config = dict(
    n_layer=11,
    d_model=160,
    activation='swiglu',
    norm='rmsnorm',
    norm_place='pre',
    bias='none',
    extras=['capped logits'],
    optimizer='soap_variant',
    lr_head=0.00729,
    warmup_steps=200,
    decay_fraction=0.856,
    final_lr_fraction=0.0,
    doc_mask=True,
)
Each number is 128 + 24 x the weight over its row's rms, rounded and kept within 0 to 255. Layers, rows and columns count from 0. Numbers have three digits each. The size before them is the row's rms in percent of the matrix's.

# layer 7 MLP gate, 448x160, rms 0.259, rows 138-201, columns 64-95
107:162138072127115135117136139103122134128146142099065125095147154139129079130166108134129124124134
088:133107130092141106121179087144127097102152124129097141141111158172114125151111107133122150159148
093:135148159140127122130133132098111114104142146119135108144115172124096152151109158143121109168183
102:113120087122121110109107133130112164146123114111161115114114110133165134133099081147120124097151
081:165103111122118120115150139110158108137132217113118122120115083139094165134147074118136139158131
099:144085087074114129116148134118132125051146132097143092144103146136153121143126104105087142140164
102:100071096164088136121105122148116147176143154139092137143084134089100138109106146121146108066110
097:114150113143147153149118143161108157177166163155124129183134144114158110132143123135052151117147
089:145132106103128136091157109122146116063135160095148156160177161130117147101149182139125153159100
100:111109138087138105106102132132137110080099139121154159175107060167136125173071158134172149156117
096:105124112152154118074116124138128125125098133158148097119087119085152132174086136141098117160196
101:155168098169113149092086077137096114149121143149166129122099136118172126123141089096148099093129
085:152138161102138177159113072122146100159154158114142109102087105103073129176141162148086166115138
102:131116117140117113138165102097140151151134119104154110132115141111186105116142095112180119119135
086:142101125163144133099145106114138133128171119115090162173144120110134164117135176126140121155083
080:125095170172167126151090134118121116095087128075098143117106152151157155138122146126154130162130
078:115101102131124101116166139160066097130103158144128137176118126139143104137128167099124183135172
107:120143106136108155124121174138087105116137164096131121180111117116088143121143154100106179096132
106:118107142132158122116094118097102172142131139120118095147143119107115195147127120087133178120102
104:122093123112157115139102114128097095132115124115098103148098105147088086123139139185113151125128
095:123152119120138112127152081139189123116117107103120151076135132119107104140080096099124143125134
091:140183081121159166135124088118155151124145151123150151116116127126139171134142125132103143187092
092:112108075114134100178118101099111120139110106130124108107126088089191109181122155153102135130115
107:133107118110163120132157143127125145083172085164127121132094167132121148107129144151106141153130
093:071143130153147138119089104127160091131095126145098146103140153122137129157124122081116150146127
110:088172157148119109111099120095116121092130142123135191152149158151116140107098146090113176174097
101:117099090133128127129132154147132103098150119128173173129131131130115125124105120110129120131106
090:148156149136110124123167169142120145163139114127148143109115117158139175152164081121167164105119
094:133095187115111159120135141149160093126164135071106112101150140104086153128119145123078119162134
102:140168147140105120136139121146132131144129110125123138158069126118180138136126096129154147136120
098:174127133128108136125116151131126068124130127141107155149109192166135140134126158137157130083123
089:131144162115118104123142147143121137103148124122116153122109151115132166163066112110112127125104
094:084148131093143130137149130147118124148146121151104141142086160151076126169102082097114134075144
096:134115126173123089169140117143134179122123090122128079176115153128091136090106169126121140110098
085:093124081134121116128109101118093146131087159132118126124153144137109113075116125104125135129096
106:101099073133122145150094110117096128137135112062133097098130112115108156138128142139094130168133
099:113170131190121106138111145135103100136120168151139106125108172140112100137178123114100124089129
106:135147155187091153114117176142101102144123132119140145136125181104097138108134138121164153105111
085:142146144107111064141157140120103124162125169103166132147114132148131125160139135115127138091139
113:153135110106103182109119169176133145123119120156113152112119137076123115146128095164105090128102
109:102136106087140160142152108122117177123150071153111115070105105122105098153118147118105168133125
099:138135105125112109136125111093152064120165161171132082103124165124146152104120171135159152103107
105:125166116136135132132115113106098157111104076123136117117122097124105117094122116135148151095120
103:121155128123119153110192096123118158106115112141146134105083135176116081155143131155119128175195
085:137106092066155110128134118160101155129145187136155155197158147135177121141131150160121126116149
108:116113120133126156176105161106143147134118111097137119149082127104165119087124149127107094149123
106:122169157131141122081072104091128151146109186135106148147118152116138130111136116142168152115160
095:157146142111151142155128120103141111126161137144175095152122120105103154121136150089130102122143
096:140131152097144132109105180102117153140121098161157129160100114094151156126145111140132124151142
091:125091087135168146126108105177160123131079133124111114120097096111167163147146128148138125096108
108:115142155129144092148192089136154117135101109109133116126134119089141142117103140144150098101147
089:127123129099118102167117119105128142092147149132127098109153123150136054105134085103102122186113
095:108152107169140120095144141157131141111159143116119126125131171120159066122155166112143111160126
105:122124136114108122118105124126145133121090134122073166111122119111128120131143129109107116129079
095:117130097142165135102117098100153092146126140112115139170115095125084148126081194138123122137136
106:158104130128151126123142117076102169101109137116102126119144136131120108126081094127127105150104
084:082141153169180170122108126156123130129093085152149150132102150167142156139124181129172108116146
101:140169133135150133139092121132107106151106088142167130074160138107105112107144140122123165128125
090:122152114151142157110117141110106097186100127175110138116097111143132161123141100164174167152130
119:152127079128130186144094108147113140157156140167075118126120087156161106114163138113168133093107
097:145104150147110105146119159134113160086112155129164113177117166138148118121133149157135165154103
093:149121105163130136149084122126114106131106132109143138119113143157130096055130112137176167151074
120:113132090122091167111147127091154122073142103121092117097122103157141127093124158146140107131133
103:153086143153103107109131121144109108136155139083170083129084147114123108131115115121136125117097
# layer 7 MLP up, 448x160, rms 0.263, rows 138-201, columns 64-95
107:112143104126105148185154122113124112099153152135136133106113154082109115095128115149115127153077
096:151110097115132101136124133124136072127144092085101130151176124163183106147124124152128160112116
100:125101100117125152136132117153140096129163089076104139137125154122129083131136168180117153132102
106:095130127108116101090108145158096124114143120131142113103113150102157144166114134164127136164138
090:116111146125137134126139147165139124119142143110148133085136084166162155114114104141139127094130
097:122126156115102104096151127112118115085140137154107129119127168108141157119105143078117152147087
105:176132154149141113109148126140157135106122113176153145133095119143122120123141131153103156099110
100:144155151118131147092154152119125160163134101068107108148106109098140121129150145163163100138106
077:113096129143190062156146093130098122154123121096117113093096142113139153134116104098120138134133
100:115128084120113143113107111108124138082139142175112170147129120121137137133098116126162129140122
099:122120091095140118124098120125096105124172099184146143139116107129145110169114127141149118088175
102:116136127142140094136182129086152128103200141077085150160124137181125111110116181134122126119108
085:092169110147120135092130202136153114125124133152133139143123133135175100126112076102170094136152
102:152154149106110146115120116170185112138158129129125112116124153127119144129125115139167156117176
094:148101123118116100073122115127129109094123129097078129199161110134153143095125154112120146123171
088:130125152128174086166129142101122062110116107147085155145111152138112118133139099135140129152099
091:107163088146160109139155122076107116130082137115121145140169134115140119099154144165160129085140
104:188195176138087112093120157101139122117144075132119126105104166137085133144137121129161120118142
108:088106109174111141111167124175136083171134151113126151132160145099121082117098113139098136140140
105:120135126134122125117149114127118135156125114138114074123113106112096132121135115124126099129121
106:136169131168131158104151112124103156132135179143168159109121144133137152126137138114149143115118
089:112105144171109074129111136122104136126109084105149101100142101113111211107130105133183136092132
095:098135159136116120069121119131120129136120106115115113118142145143131085094114151127063042104118
105:105147136170133160149165122097167155123144106107116127122142145154113132119117132133138158086117
106:170092195161152142129131134159132138118116067137079163134150130116118129139112148088144123178111
107:145136162134141116129119144043150128141127087057128133103127109143118126160126175126147118120169
096:125132123114139132164129150133109126145134117138099128138107123078105113092128165159168129093123
097:155111108119140125137110136073114110156104094108121100122137136104132137132136131158168101124116
095:084130148154112143134133132110166117159132106111163168130145122106086120135112136158083110127102
100:133171146124119087124142120116133118113104130138148147125133116101145129119136133111098159141123
095:106108121150113120131099112131130161150127132133081136112134156116111137123083132144144090161124
085:151123117154089153153047113150186147133128070172111108093134129135142106139159136148113157092149
098:155136166143173106115152105101113128157109151163089101117141108147118097140138157147134151159127
092:118114151112132129125133102130097105111118172125118169088132136118109150150153100124064093144079
079:121118121166106111109105136124124150089058129172177120123117154206135097097133079114099130116126
103:108092177123170099158139104097124144100129104145148144136100159136120125136143134123083119141141
094:135114139110131177073138109108107117139108133149125104141146096117148139101138142187130106158170
102:128163171140130144146109125112127148184116151148154093092137102121102095101129112120098113115102
095:109113134103131114092101121106108109146110071148105099104140162122160115143133091151102161139091
109:167134113149145128153100113145132149166159163099159127114140160145108109122131134165108078158137
100:132120120134137135121154118132108102142093141088100124176152156123151128161116133125147113123139
100:135110140120156129111112154112126124094111140122122101123147087137139101157155129121117111090116
095:154145143123118117137135132122117139142135138146100147075085119092110121083124171156161129165101
103:185103133125123149160107154155108095130104122101123123124121108119171145153159140091150112119148
092:120161177136156160111103104119128161096120109170090140149162152145119141156123099148113160151134
104:136148108110113171115134108121143107145139162176139123138170137142146133134168134121142170105133
100:098165130134135155099115091126157200081143098114096109119116140127141093097149110155134121140150
099:125139121119113145095118145139113119095121112120132107057138165107129102161073128121138166107132
093:121105146110127108105141133122112121204152116131133183125106136183120131157134128113157162101138
092:145105107127160129117138163091147135124166119093139113129057138122126080107118119170170141167121
104:183092110119140122097111110080099160115122089159161114143135155113166154113126111124122141165125
101:125105115081117083141120140111148160136140111153133148095169120129121164127145061142113095100111
100:120119133183133135096125152120147101101124087128110117119154119165135121126098073127140120100132
103:127126112112145169176161155115114135098126118121158140109172139116155126131089119140100158128103
094:094097116146140129129138151102141128148128161126142132157142128106089106129141184182156141143122
101:108119116095161156138122100135113109107116153159103163123142172086187082123162132136131103161148
093:158070118134131123107112124103132131113164074120129127170121114181103073126115113101102151114099
099:150165126104152162136168115135123115084114110128154093095148123152082130127096110088118136126139
092:131149132113163146114151154109129153086120136167113086122130154100115119141137130085127108127132
103:159113089125110151104149132158129142125145120157137162132133136135132124133121123098110075128083
102:084166122141140164094171135135085088158136085167129141076149186129120107135152138140137135122160
099:124093107111140128133138105160119091136174087096166108177121094111121110129104153123156161122060
101:082170138138100145107089144112183144099090130095092075129101138145142127087126109127166115094148
105:146115112114126126106098134154124160147134176109124115151108131165098136086067146134134180122115
# layer 7 MLP down (transposed), 448x160, rms 0.248, rows 138-201, columns 64-95
110:147125119154140144134129171118153143166129110097160132109131132132114138101152133124130173103103
083:104109130148108096127105182123133135151143129148115131114186170101159135114115117096170132131123
097:094150100125116134127123151151087197103107141108108082122173094147121114123111103137102128147178
110:114121118148136103136099170098126126108111183126131100138123111126132158142118169114109130160112
085:150153113113084123108122173133129155155118091130133113121095099134158135113107091125173112098093
100:129076152104095106153151114104078173101111108148121087136111164116104141098097126125085176147164
107:098126138147141122115138150165149131165111092163152136156135132114121154146115125112116092114146
095:124159108135120159161162154095167141145114111112119157123129135114129146089109133130112106178124
082:180130116118155120080130142104105095136158147129136150133117154110108191119111157131136141079137
099:152090107154105087129172087150150141117146161103121167151138158132141115126040135110132123107145
096:110115171121126141130122121107142142111162143097102152121107095123107119141160142161087068121098
104:102148123076112150140142130110152090206156133095115146165148115111135133115167115139165135128112
080:110137128116143034127103133140133138160104091119105145082112173079116128109146114165131129120113
103:085129139155147125152135155121141086094115141156103097099136132128101112143108157127127150134146
075:128124142155126115114117122158126155122128107130124079120107123124110097152128100110143113122143
092:136129085116166152121159104110124118122138126170120122135112120134111123138137131102136104113076
072:115140111149139163121120109106142146152131128107141103108149077141099131098105085116117108092101
107:121171151109178134122134143107106120117099127136113149111101092159103147124103145121139165112085
109:146102088197130097115113136126130153118164121138111119144127137090100104155144126146094110094122
110:138131108115136105134149122113145133135134118144146083141139110128121152093120125123141079129125
113:135135105110127091115115062089135144163100098105109125140130121077078149142117107134152165167114
101:135147113106154104113133161107130148111147085145140111142085124089116134139116129152172111113170
097:126118149113126068086143124111156129139074083110136117128128162093108140097154131167138124135129
109:102163130119160170119108124115139152162086140156117155120116122126119059124116136123137156124127
074:138145148141125110099169146118159126151095098135129114143143086143124081116126098130150074130118
106:147176147134116109096133085156144131088088124155143140117124105161125125141148174146150105141121
102:133102147135123103166113170129104133124143118143104104135134121135147161099139135116139122133085
102:080102137124123136130122143108137124159150152120128161103115137137156106118127154113108084114128
092:107144099156121139080121141103142140104132127137133137070151113140119110163107107158176145152157
105:120127146122124097124137097064131126153147085138132170084106161089110122157178173134092135132134
101:098142112157112156122081137128130114143124139144129120079153198140134107153116126143107109102188
095:150118135127105110167135147156161166129105110147109123144154090143134075165119089147140149136115
093:127144108123191175120168092138114127092133132119147104129175129149129129099148159158103122104172
100:111176118095149139117110131114099106150133152108096169120115093139086111145146122150148119145084
076:117136135132127072144107160081158150133074114148139082108144107127154098114134078154110136122136
099:134149180114132133121080147142160110123111091136119128141119105130103110122141123166110127128133
105:153138139163112115145084110145103107111108155129127138133143147153120127161152136085142135166085
105:117149133097141182132084130122112152137147154134118127109132117127111121148130076121121188119096
075:119134097141105114151115145135063085112152129109132109140117163129150160121119182104120131092146
109:102127119110154149139159155128165122131137136131127126119137113131099131102113161100153131079069
115:160103170168114108121130087143131139126124135123118115160112131128096152125187107119145085140189
105:143138146134117114103161110116130140090108126114135097141123126139133089098156109135152112092119
103:136102124088118135176153113145117158128143100128140113117118132128104123113120121173117143139114
105:156084082139135093096127124132097133099143086133120123151117112128166173146152164132150108152139
083:169115105135135140195148125129125143135115136126128117151153182111108152131126155128123124136139
106:142123118118159134096163143099116132095167121092138169156162073116143152137109142140140082118099
099:114119102077113128109166118125122140109148120122110136142085123126126159101079154113127127167159
102:142117073077121118079155128125155104108092113078146104134163146128166167115142124135112095120138
094:121111130140153150114123121169116110123118143146169139164130128156161067154113168134126171078152
086:119147105112136127164108114113137113109121144131112094139135114151116172149131156121159119096147
105:136087105112134138132104143157117143125108148131148117093123127131116120138069157120126118106159
093:143163137142126102128129163114125125155119136130166172119136119152155119116168092163162137090084
080:136100143098135144163162140136108156120108118120113132119139149086129131152082145112125136147162
111:137123130145144087152125151140092081106141101130118113158126115116117112116130133121137147129136
097:143120123182124128167121131151130128124130102134135107123136154077113126092131112092103122164172
104:092188085169073139107146150104176109115110157140146086118148128104118123127122142139126086105117
101:188168132108131110161115067098112128148143148082121108111156161102118149153115125097169152133114
106:164171122174152150199141145128112099125095137121164157074149128111147131102081114101127157112153
099:149131101143119156085118120114137139096143126137152148128143129106136163174138111157192094121174
119:111134116158143096096108128106141110121103138110124175117124126115127120131125113140137122138099
100:100130111164117123105097127114110154124117176120113103101168133126112132117156100132121134106108
105:148137136102114158175143124137135145147114164110139138134102122140124155123172129121089116181114
109:116123165129111115135120123159185111129122152157124125129070164127156174132110128125147128090111
106:129130158110145135102117154154093148154127108089124099165136125102096096106104118141114144106129